config.toml
n_layer = 8
d_model = 96
n_head = 4
n_kv_head = 4
head_dim = 32
d_mlp = 512
vocab_size = 848
activation = "squared_relu"
norm = "rmsnorm"
norm_place = "pre"
norm_eps = 1e-06
positions = "rope"
rope_base = 10000.0
rope_fraction = 1.0
qk_norm = false
attn_scale = 0.247
bias = "all"
tie_embeddings = false
parallel_block = false
extras = ["some layers without attention", "local attention windows", "paired heads", "shifted keys", "value residuals", "a smear gate", "an embedding shortcut", "skips across layers", "capped logits"]
init = "uniform"
init_std_qkv = 0.0612
init_std_o = 0.0
init_std_up = 0.0612
init_std_down = 0.0
optimizer = "muon_variant"
lr = 0.00807
beta1 = 0.9
weight_decay = 0.033
lr_head = 0.0111
grad_clip = 1.0
warmup_steps = 200
schedule = "wsd"
decay_fraction = 0.526
decay_shape = "sqrt"
final_lr_fraction = 0.0
batch_tokens = 16384
seq_len = 512
doc_mask = true
train_tokens = 105900000
steps = 6464
dataset = "wikipedia_en"
Each number is 500 + 25 x the weight over its row's rms, rounded and kept within 0 to 999. Layers, rows and columns count from 0. Numbers have three digits each. The size before them is the row's rms in percent of the matrix's.

# layer 4 MLP down (transposed), 512x96, rms 0.0254, rows 423-495, columns 0-95
110:497504485488462530479510508498529495483529479536493450517544524498499495463484525506526525486495501474481504487496460469467564515497518522488533459475462477459462505533517476535477504530560504482506483464507466452494527488526469512477510489490480509543473520493500455517477498477487486529
107:517546490467470499514471499479496460472513482517463516506536496478481474457518503484498475465524560444495464490468465500526475520492512473485466476455517477465531511471491481481517501518486501476482441489502470487514511504458487506512468512451478506488523491542495487469487501479505535467
104:510537500514515489492505476465477509509480543516472478492480474507472538531502503512480470495522487510470483484461472469496513546547515510496543500517556527489517570519550519486517493522523474521460506492497484521518541482549528501476484506488511478520465496468485448509496529536518488482
098:541524532476503524480500507505480507525475527530476434503490507514481505475485461449537461508538515468519469512489487496544511453522474475512467500490496531474479493480461507526465512496491504490509504537519511488517509459528476490475490508519499502496573495510521518464499452489506496556
098:535530527548482485506509503492500527536480465509498550504491500471512490486503536472513526487450503482530495497518485520479489502490433496481518535455543505489473461542480497482502472502509463520509533519513502521537480463478541495484510518501537502484489509520497479446514457487501564494
106:504494476475491480524513522478526483479499549480519479488510515469496502493493516498514533482518519522533452471486501518486499513496498527469479472530515473511579492491526462525534487485541506486533462501480489506483515501541471514538517475520569485535501503518498491490448466470499457547
097:541463522476468490507505472515546502441500535513505463542510457503491481505530518504477472523461516509503486496463517532481477479482492513505488520495521481510503477487506515444491481497492485512506476504551519520510509499425485499456495529545469472483476489474552512518485469525480471483
104:477507524503553478505515462491498496520482498534489491488498538518527546488448548553489501549460489490503495473541558438500488525480484492503513522539483475476511475510520465528514507521552475486523505492518504471514520518503511500494525452500442496535504502522481520489493501516502505510
101:509519482526518466467513477514464470521510520531506524500487522486529502500509492515513513450468498467479490494490495486492537510475501520461531466475456440478459513465478529501477494509470471525492488504499479514484449507438540472466518517537460482518496464509548520538501488486504531508
100:510533522537508511477502496471466457563484478496480516516515507510478500488466512476503541508540488524542496484451510478526447480470511541523544441513487529521506509485487527505494518518487505465512489476516424512459502494532485468512497478507507471488491487518538499507531537509490495494
098:471464498512484514516485487533434544536501508484520495464477511472575535530501494508517475546478510481472514487502510496523498474486511498480474502548483529498481468478500519486461526496488461489504518490488513479526496519500437503535486491507520501477500495477576520511541485505534498508
089:511515499490473514499473522476531548514518525477508546515517585530497528472475456526498517529471500482465475471500522476504538517503504513486444513494481476518513544490506495458517497539459495477484554499486496482504542473426490511513475495527491481497514524499501511515508481491499506496
086:483540517485459540498463491472451480476548479484454530550515486446491490526497466485506499481516489496508500498469573505486506480491519491502482489500520488511504481499469471509533501488478517508488455522524515517537483527439539520464479472478495454516502511534521480489505504481527515493
101:474488496535526516515512506498512502465489543447552556537499492494491515517487508473494506530482462515494535536517476447471516485477499488507511483566533543511488479525496533500455515492492511545507525481490497487489532526529507458491508483495553505521467450494504486497470505466505498518
097:520483546480468500505525501501513481481526479529544493505512505529506537467495502552530480497517465471497476453492500437491486491510506478525484501461495467576477500507484492498509503530476535479438494483462545479489520531471487481469531497508462520511489523507500537527485515479500514517
105:493495522487512469511475514536525551534497470559506541474517520454478493543487524482475488483537479495509468528487501533501484532508524472520516490495507499471512518496493585532486497476500548499534454506515498531505527514537508493502503462505519501495475442518487472489517526506512513471
086:522518504505526529501475476490522512550487455502533540526546527474481450516519478507473478530514464512494445478528482502504470509491491484484495423500469522492494540494506483497539498538506463493526528491487526488498475502481489523475512477516492481497535511491532533505484551543477483468
094:472478480535508494510481499453462522497533509489484521523461470525490493518493528472503483487518540509521492452463448521527470448457487491458451453509505445509494514534541502490489492488467501514462512499467498522525503524490472484487451521516500531510530480535515497489525508495524490488
099:496467522503498459488508498501498466515485452549466489477519483548485494499537498471488536514484532493481463499490480536484523496506513512516488485509491481473531514524456523521497511472503476503468538491559554498503456525510480492470547481492552572523511532487471499498481497506485516488
107:481511500477466493497477469481471500500500470503501520510489522481490526500535478502526475493488501523476521489483512521449535536495507478526543543478517492508454489481537517505510476493463495537515530488493575523521494521523505568477495505500498506493474449545524518461443479517462489491
093:539566519543481517512526482485544497533536520507496501524497489540499497530490502506455524478520507471497511445487538511507516499504521503517498462505497492516517496458528506558500513490501538476511492508500491475484471516513511519506576527573510487490501536490530477500484519474511506542
095:486485540510500495495507529517509496505508494472517524526481521491464476511490470556492501478467480520491494491455527508512479533543501494496532492515526478476469536500514523531481504488482524528544472564430523471486499501496529489521501463484505490536466484491583517487534516508484524497
092:500524463485464528492473508487459494503496526489531514503521497507510470537510467493508501485515502529523469509480467490521513476509473471496446511499449528509530484513477537540522515516490494522526495465516507504466556494448539474541496522507453511484540509541511518559523484498489456509
088:507482506478494471458476485472528483515502476480471517476498482502503491494547432472496495471497524491480471508528450529505520534518477507504475511517520453516493479492511477474500441545541528462533486476537503498539491491485477516492496524490491504514504433517469512538477474486497458474
100:490511491497508482488531540523491507502506475461507513512454494504527509457484480578488527455492526478496455472503509524524450515504487527504479500497474523500464523477468491470515467498498471521459513484511450531496458510443483496493481503504529516507477508530541500525491504552526489536
083:480504507510514528488491506530486473500477481515525466470534460475523488498554493485464482533500506503483496487497460495471503483524485472516512531512489488501508467473542530555509496517502504480515533485500490444526505502503503486513499506458514479543545446459530511492444522516530429499
103:498463516453483492511514502520514483482508455533484538461496533540484530510505475543493477513415481482522473473464478519492487523519543509506523518465489506476498538515473482492492460464508530480483493520466519502518533470468530516532514458537482481509483521504493490486493472511470473503
096:433482543509476501538482475511483500523498523532487496450518496477536482521499503503497487533511486524475493511505519442495464464536467447475512524549507496446513515528477477499522508483458502497486508484504479502525505492456503510469465479522464498500465525463513510516554470516504493488
094:497513524478477476487497513525549473474484485502486579524516483497479476459471519462531528495497538442526454539468466495512487508489554548495516504509505514501460524514501503481518494509534516514482504489529489494519512474517484484500489514493516520540514517502529502492452537464532498542
094:463505508482486472496479456526473465502503486545535503497521520522463473481455524503498475490470522453513526492484461477530497515518485488492528503501511516521527487543523462491522558504483475464497542505525520488456525473483502504486543490494489516504525478519481472512479449468461477548
097:489444472457548519509520491491499481573521519514456519555530473471494518517483501511487523532501541533489479498501534489530546523481511490481465488512473540486479520496484497510524524505503458507527493481503466495443456520503497504519503483489486520537502518522491516455528465504499511500
093:501518499508505562489475538543530518497485454490470513502530554470505466528548483512521524467548529510470522490543498486539509528502519483469490487497496459427483461504477465521462480500492497509489511482459496498493494532512502496480486501501483562488498507494509472470512499514524509502
106:436464507468515465490512494466509486564491483546464542494495476447503505539497499525514474555494513531480496527488495496496501516541503495487499483473505466505486474520487454531479493491555518480475506503480526517479483523536496505539516508523540536482474486488458511492524482510482471509
098:489478477510477462474482464523524462489530493531498487459473532514542479502488530517449493498504513543524483547507500505471488496517473498525523486520524512532489475506507502534494555484513523514452484495522501502504504500546495548510433489490495493521518527481485503498451547545484507539
096:461490493494515504535487525541506516502509466512446499503522521451464499506476495493529529497494500518514476491504486453494506491529509513517540472481486515512459515511517497496517505495493508519497499494489485476470471568563459476537487496519463468537492541504465534468458498451496451499
103:479545488512505524506464517524534466530504490540506488460483523532532494517514460529523503512509465436460473504492555522483504508475524495488468505537518497485532513517501490530492511498482546507506531528471458478454514476495498484477497478504509487564508498520535557506476511518489508484
089:458525505470541515496527467509474546520486487503489444505494520521483503489501548520483517481482516488506508479477532509510494557467505486485459483481465535501456507530460488499528462527506474513535500514456506527484478462424495529509487475506473491540478537506523495521503486489514492519
095:502438535526534494561508474511500504533495526492499521494500523494450503534506490500474461518498530505530481519481465494509524566476512471505520487513498489519519505471498478495507470509552474516538471527526543512560508504522515497482509460490483528509509492483500481526504504527541502558
103:532520517487498511494488459503516494483514519536484526513466497544540484466438502481527499481490517501473520500533475493559474491488539486504475450487485475493518438475509480544481477484486481499502507520513494514487546509493532483492522491480553508512550498464477561506489478509473475503
096:559491500504459508513518477505500507489519468499487517485494485491497458471476497503534517513543548456526506464499484553456497527475481505492492508504506495524509451519476502483521512511566487508480481534470550449528496490558464484495502518514470499493479520477500499488523517548502542499
118:483478531526501458474487559494532542525510483498515472520476491480487536497514465492483481475504522479500502476497506449502495496511469486465491501505465487488501494535462496526509511538504488490465515519541475534457521499441519537458531510450513463510511526467558493527492520506469514501
093:488434467471491523503467481487486506490476515483474495494486497498511515524511551521494478488508499485501522502493541522526485493475499532496499458506470482481492532513496477458551443501451503510481539520514506528493486505466498492486515459477480513505521506496580488463575489499472507512
103:484494525500481523479515470486544518509484515475443474516488548457514526504502430543483510469542496498518506528537515509491490498512441505510488491504469525460509501522519536486538536515488503494487491466517527509484474528519458504549527500503462545525507475509527531492526496525494525510
101:471493508507463516492497481516502440505534488482491509498472499492511509545484509493482539520518492508501494486482558471518539470546475479521519502503513509529503523497502507486471535533512523474543494493509535492473515526486464501535508467526466458446473510472510528534483512451463494564
090:526530454488494501467475478518497483494566527491481498511475525513528522439531531539485544480492484477521485526526487520495487522543476514485477503497487506471475491500544483491513462493551497521494525444511506479513539472498464465498505487496501510496477488496549497451533485526497480535
102:544455491483513530504475512529530473494423480461507485487496469521503482500491509486522484434520484479489478487514453481477483504489497442510519478513514499487546476493503464481532513535485492527538508481479477513501475499471466463492508474552471542496520536489506508504491506484503534470
104:503517472510499528520523501486462509514485497481471493455464480491520517517500513531457482491483482493505500472508516478483533497482475521474500515489486570487449511476408514487508506503456484492502505494496507501495510468468484491515475481541491473509486512516549558538513447526461516487
096:457463468514440507478503493519521498504514508519522491486501505477498505533483533486491530488465455559522512491488485508493503504527523511487499490497482502507507481518460533482490468492493495505534546514515539489543539549483517501507481527528519476466482546530569535502519473516465453501
097:474483526478505459484480450481552466530484505470478536472513515521514498471483467519493504539507485522491558511486549512501559493551458500508513499474494487507480526532515476507475435514503493487472512492529471479505524495483494538508514477550539483493527476501495521530487496492504529483
102:502508535526519500501509496517478466488473523497481493540492482509500518522502521477539526501498457485502508495532561503519502457472519510469530538530505511492471468466496455468468492542481518553435496473519508498430520494506488483496508504458493514489488486524509520475461469478517471531
101:484470513470495522519480459484554475520469495487465516482482525495444456516509462460502495538486496501511508485529475490509484514485481486499484471502469441541483498566538505490541459508524539501466528471495504485495508499446496497488518510476486490494495458453460497501514501508524490489
104:539494522505482529497442520508487502477507549511462493476473474532461457500487500512481509491499489518486529523493435516488490531508523519502489438452552495525507484488492476510557522498503445494479473473533500495487479481468468528506487504497465459511497462484479501477507472523483504486
102:518490504552484507519467472508491516486540523494487547486495524512473549500496501541493521496501480483492481482507490483492517512525503461484532526489489523503476549483505518481533512521521475495469510487500521501487466413554472512476539480546521500568467497501508510479467490464510503476
103:501483463461539492480501497467504515507507488513481501523497521469463525515483491521515475507486499485534503501514529489501517494490519477503474488474480525483494554543469466491501518527527478519469451507485511477529499524429465488515470514532453477537444559534519482500542512506497489534
093:512503520485510501520495498457475487499462495502478460520511500514488485516479479502554475481458467489460481530514502483497469536537503506559551513483510554452490535486463478458493517517521520541508488557479514492522502499492496484457498538525486496493485513524564513489525515478495488519
092:515510487505465505533502491463529467500485477503504521521435518514508471477515499508484488466515525525497541505488514511549493524445495470526511509514508481535500475484453507502486516539452540490481510528508513542491519510455495503468525484484504465482504530554518509489512499552437474494
109:494515508484505469480486515444526424520500518531513514503489487527505471500489494467466504504468524509527477474481495541496483484497507493530498492436490459476514484488451463486494506508508528496473505451500529511544543528486519498526485524515509493468471513503535493525525491477529510572
098:515526487480524462513491495492541481497557479478525434497472468507497505498545473496494524476485540525517487510497533517462432501498526518469504490462497464538464474505453539492486535487498492489523514460505538531486504511485505466525477495511478473514507491467497546523518484501470511508
108:474474531509474495509516466514531500524510513528458493520522489517488464511482475456472531484490502477517542526462498504524493471496508515494499494470511507501486491502457530469488450524540470450517544514492506508558514480483492498550509487446494459488461527498523497504489562461504504485
101:479467480478535529531500509499486520541456489471484496487483525479470463525476528461517489526523490502483516509508520527511467524510492503516490433520448534492560531488479487481528536486495473520487481523421459521492478504472491474479491506535521516531502512509504489469519484525512501484
092:507522466508493493537512516502486518523476520494515534501497526532527522466475492472495501455488556489538492528456434470456530535466477495503475503489479487509459496468507516541493518480484510568497492493516468503476509483538496470439485471509511518495485491472464488511477505510533499506
100:509462515519509518472447498536514475516495487527524492502463489463514460484493463508505516489502531514497517531461495516472530509521541514532452512540516463536506536488539499484505568509492458492500482506534505529510447474529511509508511530463536515506547497492511478489461515488496532493
111:522573516487533496484482493456536480491492500440493505473525502469503520508550514538521496488493456543530544482508486508503504466525475485483506484529519473510535498498515536494505556492502449517494508481497506515510480478514503516514522500477487550488486528461453518505492503539453519510
105:478502513477527531515489511493536517483511495503514516471497478533493474526461483468497492509514516501525510502527487513495516508479474450506495538493502472519442504550489486503470468484519545507524507439525486527454499504387513462505502484478503469494506510487480502500478489460492492481
101:510496501502505456482510499486474463500535491503468508439527483499475494507519488475504512487491514473479479526470448474471507544465526508463542524494478540525517519518475558490489540502544505521462486491487522515490454490503513557476501528519541513516486453474492476478486528483484472503
092:456407490486519516519498499501506524489492486494492461545529475465512527484509513527495525519519534488516493468510528505449503498472478477500512508473493519471490540525521461475484483530502495520502474508513522494471500470449481496521498487523509519539464578515536517502499495519531512479
097:511491536522476496509510487484479493477502522475514486512502532519463500491472479513533517509490519480466543446485482522496518486505471523529482487447515489499499514440512481503513493500454515539503530496501477496529523503535522507500503497491464473513527483497619550496494521490507483519
101:475478485529535477470536504506442504528472478497542477477512476554542503513555505479497504523513539527522510510468497480512491554515517508454500539510549521528509523491489479506506497542494515481481519474496513497520507483516514497462500468489538475530499524508483495498446469494460473466
108:501492473474469542481511475496501534521471454473455478468474470514508490528504535503446509514488480482485505487506519477492526503528494494510511491496479546521522533526529486472456484523484465514518490460468490555502508501456462510528505491534487493511493543489534574493512462497503474500
087:474524439488472468499528529508520512518520531532521469455466487510504456510505468521447476531509516504522498473493485478474506519525471488533515448459491479482490489513513522484481549479499499507526494488481505462490538503504519499486533496541483522473486521456569505518503479496476536494
100:490468527515509518512501482517498531476520503516520514497474511521468523523522494509541493503486531499551480500475506481472445495498481489507543500496471575455494516536506512494492506540495486529504543522503482513507505519513484535489511462478490501579479508545549476563482519501501514501
098:513519559507478518517454501505515494545530519468526552521506499483502497497560508514497505485488488545493499512480460540456528466492488485516561471527518545462489504497553484460498461493482475477455503532495492512521494517483482496500471515519496519444514517507488482486485525511515516505
098:526505490492526514473445465468543494480521481476483508519517504508502551494520515473498503471454516476541500498489517497476531513500495458527480504453467491494535553473474492500522494524500464505480478553452512511520502520439509487516513519469481500535450545524508522504516495475487500525
# layer 4 MLP up, 512x96, rms 0.139, rows 424-495, columns 0-95
106:524514545444438532536473509519490494475451476502526527492479483534514539518481480543481474536488484503513475546529532497536526524476527479501520482519540526486474499485525515497471517501485535481486497470506543518527501532523508485493540477495490510499545471500487491514529489540487491475
107:489487524512471531512480527525535517480516517472505540485563515517496493437492450532543502536516519488482549509491531535530500453508483472489498496543504493481504475475497500439493553498475525512485501467464517487492488483505547505507507548500508485479518489496489489468505530523513471508
098:499507482531499484481481498480506520485463535510536513469508506483574482458506519520495492490526446537520521474500514453473523531487475511427492532499490517538530458474545498530472478513495503500501543514506520498527514496498507480508500494486497461493492496547518525449462478502520525494
094:468495496513485454533500478496532497490481473498510489504501462496538490471536521495552471573448476504532477491481509503524501503503442525505502533489575512508491513543455499526483495504487513496459512475476458521500488473548504536502492475487482508518519478521502500511507480501537484524
109:514492510456497462456517474488541474484487530538506540489491523559493486519470533506493501480543461464488517492507514521507519502483471500514496504443490473481485484480485515514537498534517517500522459519526483500523528509507514472496467494470524492503552496522461484458472504547465506444
096:544508473498474546512494536520463448503471489522503509509542491500518479472483434496518503444487485462505532508511534492480488522492533479476509494504538494510498540471504479511503508495523538466523513511507495523518459488499529533558483470539510454444515472523484500481513498497505490515
112:529521489468449493497468478517512444458484491475517489470488448475476504508547503497460530500455505467487492495491462460506505539503490507491549476517513484458501479515518511511483496543538516525497487506503455525441498459519510515544516462492511519520507525504510465497487515527493468502
102:478502542517523488532543477525538514473472509503554525505524471506464413479467502484504465494555503502498504543481498518530541530487501542523489501505557501479482481489506505501485465511533469491477505492511509516481516526520470479491510473543511479493495516514501521508487530525462470490
092:494496514503481520546473471539504517488490530459519549506478521540490465523447484490489482469497483530473545481505524548467491526502527483510501550518484513461526495526495495549448509473502489481502506490482553483469471517545510517497508526539501520508517505472493465477473508486536506505
101:523521512471518498570506514559532496473469510494501494486518481517482481496505469553476476491509472495505502510471567484483542491483445477487456497488502513487478474511537482494538466515509521561507516541495482478499493479532531453504512519528491507480511494524488527468510522534489498512
094:541529482522509492461512466495485511496528490525529502511528484510494537517505547526539467489480519502496519479567497485479513496495531453503543491534514471491450514533475500499481555510445497496489487550506497481464510497519451462481514498519530520500533495484485496527532520497541506516
097:478471484496516554427540478524539527528504496488492490450493518494457549464523517498489553471507522523499516507471498485452494508523543492520464518505567508529483508521503522514500488501500523501505483543478490505536520516528525480504476482502510502533456508505513496511505524492543495480
094:457539495461487496545481509491520475506451470526472477504527527513541496515485507548486517500525502500505464457500546474491464479498493518501463520485518442471493500557517497508520487496508504462454458554524468535509471498502508482496489519469482488479516520466485516491482528483511502467
100:501506512509489505524469510516500511479478467501467497489479533503489546486482488552506512502523439514467488507515502487454533484486509487473473484529534540498538506451536465531437470479498478544526473480517430509491511481478534481517483520525524491519504497497479469498537491506482468509
107:490500496464452549489485477490500496533499523498429484512518450489473538497517505472533525522515502500530509503517455489500536458494479495531500492515514482486481499463466518488512529496455517486482525524467474548521530580518513463496488495474481504500500507483482478513508529534535486502
093:463540473485471484498475483507459509556536476463495503481470518473454489499484449499536485523499515498532504548503462516519536533478496478504473499509489522508492496473504533458455516493544496525490484502513541480454517498518495475497505477515477495465492528496446457518469485530511501477
090:518494497519485556474461481537476477472468519487492488463533503455472506480500485552495502498481488528539520496501513482515531498515485521476520541510502474498495522477516523538477496470483478523469484486434558494466506513489569538500477520470480496467492507504533492478522510532475492515
102:494524511532507498485494530492471555481510457510448499526546514522536503455466489443499497561492538509515504471496485512516551490491517511515487478508500518466526500478501492500506497469482509454511488484490542525498546485539490504496458535492501548492489493473484519529557527504494491474
107:498469479507528464466555492501502481530508502483465468505495504529546471491506509494522508520489487477471557507463536487477542469518469511469507494520509481483536521528510508506481550496550481510457453491499521496503470501527497427493503551502502490500514478481474451477517515514500517492
093:510517513551452505474499474524503502477515449481509506528510521531474554493549518451476553543492512482509474486493481464526483529503441449476497512479515485483491541456506497484528489519494508515515516524518472528528531469539509509519520485502470478516469495486519486499501519485487470523
101:526507495523481512538530501479515494470525474519475456501536535469516515471492530495464502521518518480506520474531471457514535560459489530471511482467504491550507480485527482530469502458479450470481475521487522530516501504494489504517504508456492454453513502529487486478482530514524521480
094:479515515511529533475543515505489503514512518502459454487472510504520483491514483471499529524514460532518501458534513531498455503457516457561535534485483500497527508479549478484485475450520491465498484521477492509486510488519505495581491495534502508476498519496487539518463469485515496492
092:474546463517545525542503470541500535482497497522489535495541458492497559478474513495471520483522501517527492520496500454507513459500491490515529518575478530514492481523454530513526497525511496496517494524500504452529470503501492475521505490511500506475501519473536516447507540488474501497
091:528515512488504503458516531532487493516493495508522487506523528511530519498494462513464495467469519470495462512481495512520478518488515456491485544524546550535508514555490498512509520491485520499525472534511527447470488498503499473576522512492501469496517512510496444492457525537532539499
082:487525500520503520508519481492498491566483533528480452511524529520498526528501482504488547501498544511521491509510480468491542511506435522460497493537507526455527477477495531505505460518497501489514493555489481511499538488523494481530459495516491487507506504498459514484428455473520527493
108:518501537526478480479487458450537496502527491465508480508509527518535498499442516509495512489477503469515523511503528547486523470504518488492484507500531527466524502520503508517532518501545474519490556529476504528483500519511511519485526516505440509484500485498443483459457571505525508513
101:467546478527474473447508533493495518505493525514477495531506502496507522484490480488430536469519481513497497570483510538513499496466502556501481458472498530523481501489541511532458523499495445505458487470516505499507484523484485515504493530481490488447466469496509501484513526483525517509
093:508495511510550484543543521496506511477494478431497522473502480493474502475475462472505508527519527494512498484462499543519530432502496510521491498493490535521473482500527505517515540514487499485446498463516456516563489505545498505498464473487502463489514490485470487446493520485505519512
098:505512491518492512489499488497517472544483487550478502483518504546469519511499555505509528496472465535486498486521479506487526492471506511499510481486537487467496446458496489524520469493517461481505481500577486503475467527527491464499497495483480530516519546484491500505522573551486511535
104:485513491511496529490469496493471473502469495512475481465508466516481532555519500473513502497491495583531478469520479491482514503466474440533514528467473509520515514466542475510470494519544510543479495509521470457510512520498474502514534522513527485513472510479490466461543519504526504481
101:481500497507479480508550524544541499470506489473516489485513519514506429470529546503492501455451472489494509488442511462466485492472514510522446493510515541474498504479547488500504488495478509539515493516486497467519502482503532520526502526496519487455464506496519482497503471446501461477
104:491489505548489512497518510474505524501494478537499521489496498478526495529509492483500478486533430463454476493502492477540505488489503510486521524509534480524553522505512515473480519487484542450544499485516553477533508465483525533464552520527485511499546489508474530476472533512524468484
092:509501505500505530473496495543455507482496502484518463508500518478491535546494518523477522509510498463476491505534483475558454455515546505530476522544475481498492489497538556491513529534475466476480510485500499431499495472541506485511518494503475466487547499503504500458521515491533473495
105:500490544510487539465484511494551466438497508484505463503480504512494460480513476531455488507508516499531495502515479518491499500466490519467474516494534482459524494466498518484450498512478454528489485518491503465482528455477467447516513484542467486515493491483532471465512533471536521518
102:508495506519495563473482500492463490484505509489507509534514485513538458495463451486450500530519522484510480517531471457535476513520538468483551492508517531466483503493518524483467522496495472535505498517533479472536514442497489446524530503508513478548506511475492465507477482490499513473
109:460528502487498456503510483479446497492513487492483458482481508502511498471508472512484505498508504528531497515521467546475525491475492539532491501492509486551546504452447486477484509511520534485497510565502474470522509512551496515462500517497479474462449489525507521500485486558479472499
099:470498481498495484503465478529476513512504441512511543482479502478511506484498520456447542453513503483458535501485501479474525458484492470523473475488511477455502509494538519481520478518469507542487485552502471479472532494511472502495536532515504549479512513456525495476506551492505488490
097:521512506515487545523499529502505497482511512479488472485513477514455508543497467450542522511556499540486483475480488479515471469488515500511486518500500488484501503498525543439530505495505508526487533513497462496500496523498503459486508443498527545496494488489510564516463482498561541470
101:452542484506466491488470511474504480493518502510500501498506527510501508524482477477489492524451503509532539508491545486504523519456528489497512499472506509553485487473440504512558485474531489464525477465504488477468548510503516450533535481499499532447509531480478514516535519500512513462
101:525472520524483488501465529528510524461499469501489489522546513512549522498520499516513513502492511470515546533482521498479475546501502501478527513476495483544548489524500469500551516509483530496489483523509458464517514529481531537488541531455492514503505453487494446500463525545517519501
085:521492493537477470545492519501470519518481478523582500521522508447477495495508497513485507459454469506520515524500521506528505524513478472476544485492516496524486487469543483506545484512520496486493503483456492464503520502500491519487489494469508562502526516504531481551545475487544525510
101:494507507450464489499466493512498440508514524516492504488488489512507471517477500482522506517539462482453471475498467488500482515483474511503492530478531507503529534494481499526473482471544485476488491509518503541504555473502555539547493466538482502483482475480482516499485528547547461535
108:481503526513478474490485507497463523540512516513500494525532510486528488518473464510505475487489459473487487495512516528521472531504459480533500485457479500527485505482529484550479494508480477492492465522531524538550498463531482506511520461485480539447492501442491503505476539534568500481
087:505519521493491487523540535509461490447480482551506469494481518502520509490492451457512513507473485539492525494485539525482543512566525506506514513525518500488444530495491462519509503465465474478504503521465498476539506480507478511472491520509505458484494502463522471486511464459485526460
099:494515488525486479478486496446529474475487478505527458520507521510479511496488468512503525491439556483495546500491501517457502489494462484499451484479523474528495495511539490471486497495515532462512518443504474468521499459515532475504486493507513445543514489494499479508464473512463459468
099:466562519501504484504497479514464506512488479466514531508492508474482503497506518501460505481516506510510508507467491518471495521474524509543493503509539534536510511466524494518483442564502528481508515517471475551438464494529491543493497480509493502507523464550501545499485501552503462501
084:491546488480530503491504551483464466524496505543504507528475518496489476536519463511460495479508490517453560530448483467552505523541484538555515451509495480487474494494490497501543493513490503494480511519496488463522492515513523488496509489509523469476543472513537500516489543517511506481
092:503522511496522499463477507543516497521498453534520454493522482476503519526486478467499476472529431502504476496495506540523443499496536525483506518511548520479450466492501509541473513492467503531462500502499482485520491467513527486510511505478508496457494495514559468508473509494512441517
108:498487525489504480534515494519466514477489556541515463522501489474503549517468518461514517494512502492484545458487493526465508449502506515501487468475555465484501516474504506447539482523541481504518486522503481470466549476538491526537469484480535510503484499544484487493465489501491499479
105:494489491521478478469470494540509511489503540503512482525519435475498534515519507503532501445486487475468472498486457472490505501509501493473511484503547477504536487494540525452493478512530509479563462510500480534492506512501509514475552552530518506486510490490475543451509509509453495499
110:509449503484457515505491487510467471527538479454538524487496485480510532524492528514517489513454490480519522491501518493484490478504526483508515577559498472504509517514551478497463512514488474497516523489494509477543500529525531497516529461454520478489513462488509514476510548547525511502
097:481505534459510475541504482502477482482483482518496514480532497517475510474512512509478519538491512501520500511516521487565515468501501518487499483475503525484462497479479529451486462474490534532526488472511507488560538496508511443501525456498506478471544457467541472489470532505504529459
111:537508464495503502496524522458468486490473485446492466519527485526496480521502518499502491530492477550515499496514515495471516536461516529519513492537489496477459516499458523434476531507515479474467475508455481520505484478484493483506444530489498498475560509504491459500457541487514473509
088:463456497495464492528459495515500501502531510464506528486502491519512511481480497496468517504508459492531482484492514511502543521457509465472472490512524488573536466489500538513449503516475550515494477461505522510485482510484523466548505494538446511520490473526462511495487485522494549506
095:490520480469468478519474473528522485509488511488483518492532483506478516539544543492507477491485490508519513501498484470483474554499534511533474531486505518493513488442484501472518450496532531527532478521469540496493475501515463443509499534511514563516487480442500515535518527518482484504
089:503499484528486506483525526511505529506483464555502485477493493517496500463491498482448482498496502482533520506470511430430491468507465507557498523511537545455488507536491524538523542496484502466470497516486548473496523507510505502496501468475491533474485512506483482478511498495541541511
086:485539506562528514522527494489496500503485480514502475524491496534527482468491478487538523515496468499549464481517472500497522465515488490503557477469503507522479497491522538537509521507496532447516510464432520506502463458517505473502532487489514479532541522494466465519489467518472492525
110:481516477494430501520565537501498517502477494511490511497537507549502566470512529529482511466531495498508485503469541464501539493515522499515497488480537488450485487464476535524513491459490521496507514525519487499516502476509531472521518476486504539469447487505476499469457496486498521502
098:515538549515509499489467496499502488505455516519476467495493523470486484528497516528468527513511514486512512463467540540475511465498493495469455506479508485475491474518525515515538453478487544501437517504476532501491542497538491481455494506486513455469530468527522506473460527523525506482
092:544534510468528474502477516516496483481514482494523514545475455498484521507501563510477490505497482470517525516529484529497537513537507523518485515467531491494512460476462500507473483507463537499524468530450526525534502523504511510505516504505538487541501507505490422473501520523534482460
107:523477541495531499542487541504506496472502445512520476465546542474492516517501456497510528507475506480504524501507496473496509496507474496529508474499511559471473529490545502538470502494462443526531501518538462492535492536488524506514504520501478491456505478508477511446490525506538482506
119:466504539489504522483497551474494480509517495502483504530537493485468502476465533529478509539523547509507525494506478479513509537471501505437505458494500484520478502465491530534492517495500467487531549494502521463502528543524508473530506459529494475506508491490469501530436546507463524491
083:497495508475502466487494562491492564499450492513514533534483479493478527506497509460538527494508479516480514492504492440487486496494490451501495494525492487447470508522502507474514574503472482486493497482522481490486474526471504497539452516479511548502514444500520481499505508507506548476
101:492518501520512520494532428495523487478505526511508513533502491473474495452452474496529490518508536535463468532518529492489539516524504475490497474429523505468476481497515518519472471511500464517496458488529473500504463529478466488523464513539507484463496485552491490506497521516491536496
098:460532550501498506476505494458516497492465505487477512452495454483475520519478527496538468496487485494441533504490528482543496532469467503503502461535560506507501499497500518528546489455518532493470497488476491568506509508495502535471505527508497512477511482508520512482476464498541510475
092:527489481524499542490503487534479535494431523516483488508488462507524471496537527500504515469516497505526497503486552507432494491500474485526537525542490481493524521490495564504502564468509460500474489527478531492494513509531483504476524488528512510459486482514522472504509450474481500506
095:450531508527489478503505542507531463505511523457503490508475476460480499520491531507507516513495453505480484502496496467457542471506486514515470517510502461530567501494457496482455493517463511500493520532497486514510516520478484515484503517529523560476500521479517498466477530447513489556
102:519508532500461515488521515532499503515460470494551508523464510525498491446447522495485499423523464501479489454479474517479497482472537510544530497505523516504532538541518489506454491518524491458484484472440481530472497500512526509510498469489468514498522509508532493496497487514489494502
091:493484478488487534509481510496549500464457516493500495525500494567567486508505492484476475524506528473503482522557493552494485505527531449479466467520508463530509483471517507502478524515477469494469494482499491490536547521500499537544513494492513470489494432490518503482487508506496500526
088:543480537493455520493516527510490493474559488511516511469503479468445502475500486518479520488487462509532505493490541476444444532513493485476496513481489470535530522455481485506533548540533476494497545529520498497491530512517532512492510488476534501501478463514497478521500484532504533506
097:536489540481545500489520512486520545505498498469519514524506519461506553484526484452514479499540467531513493489487510548520481448488509501475518474489487488520559455494496492487522489486518489517501481514491515550495486504530542483539528509524477480503529501499467471480485559538515502534
105:472501482491508458463512501525478483477517485483472511532523542496479475465456493472504462510519512491478549527526521484470490484475501493501516546476529519479517481455520545463503476474471514541577476513477478523526487451501517528508507545481508501508499492516509524526500533470502487493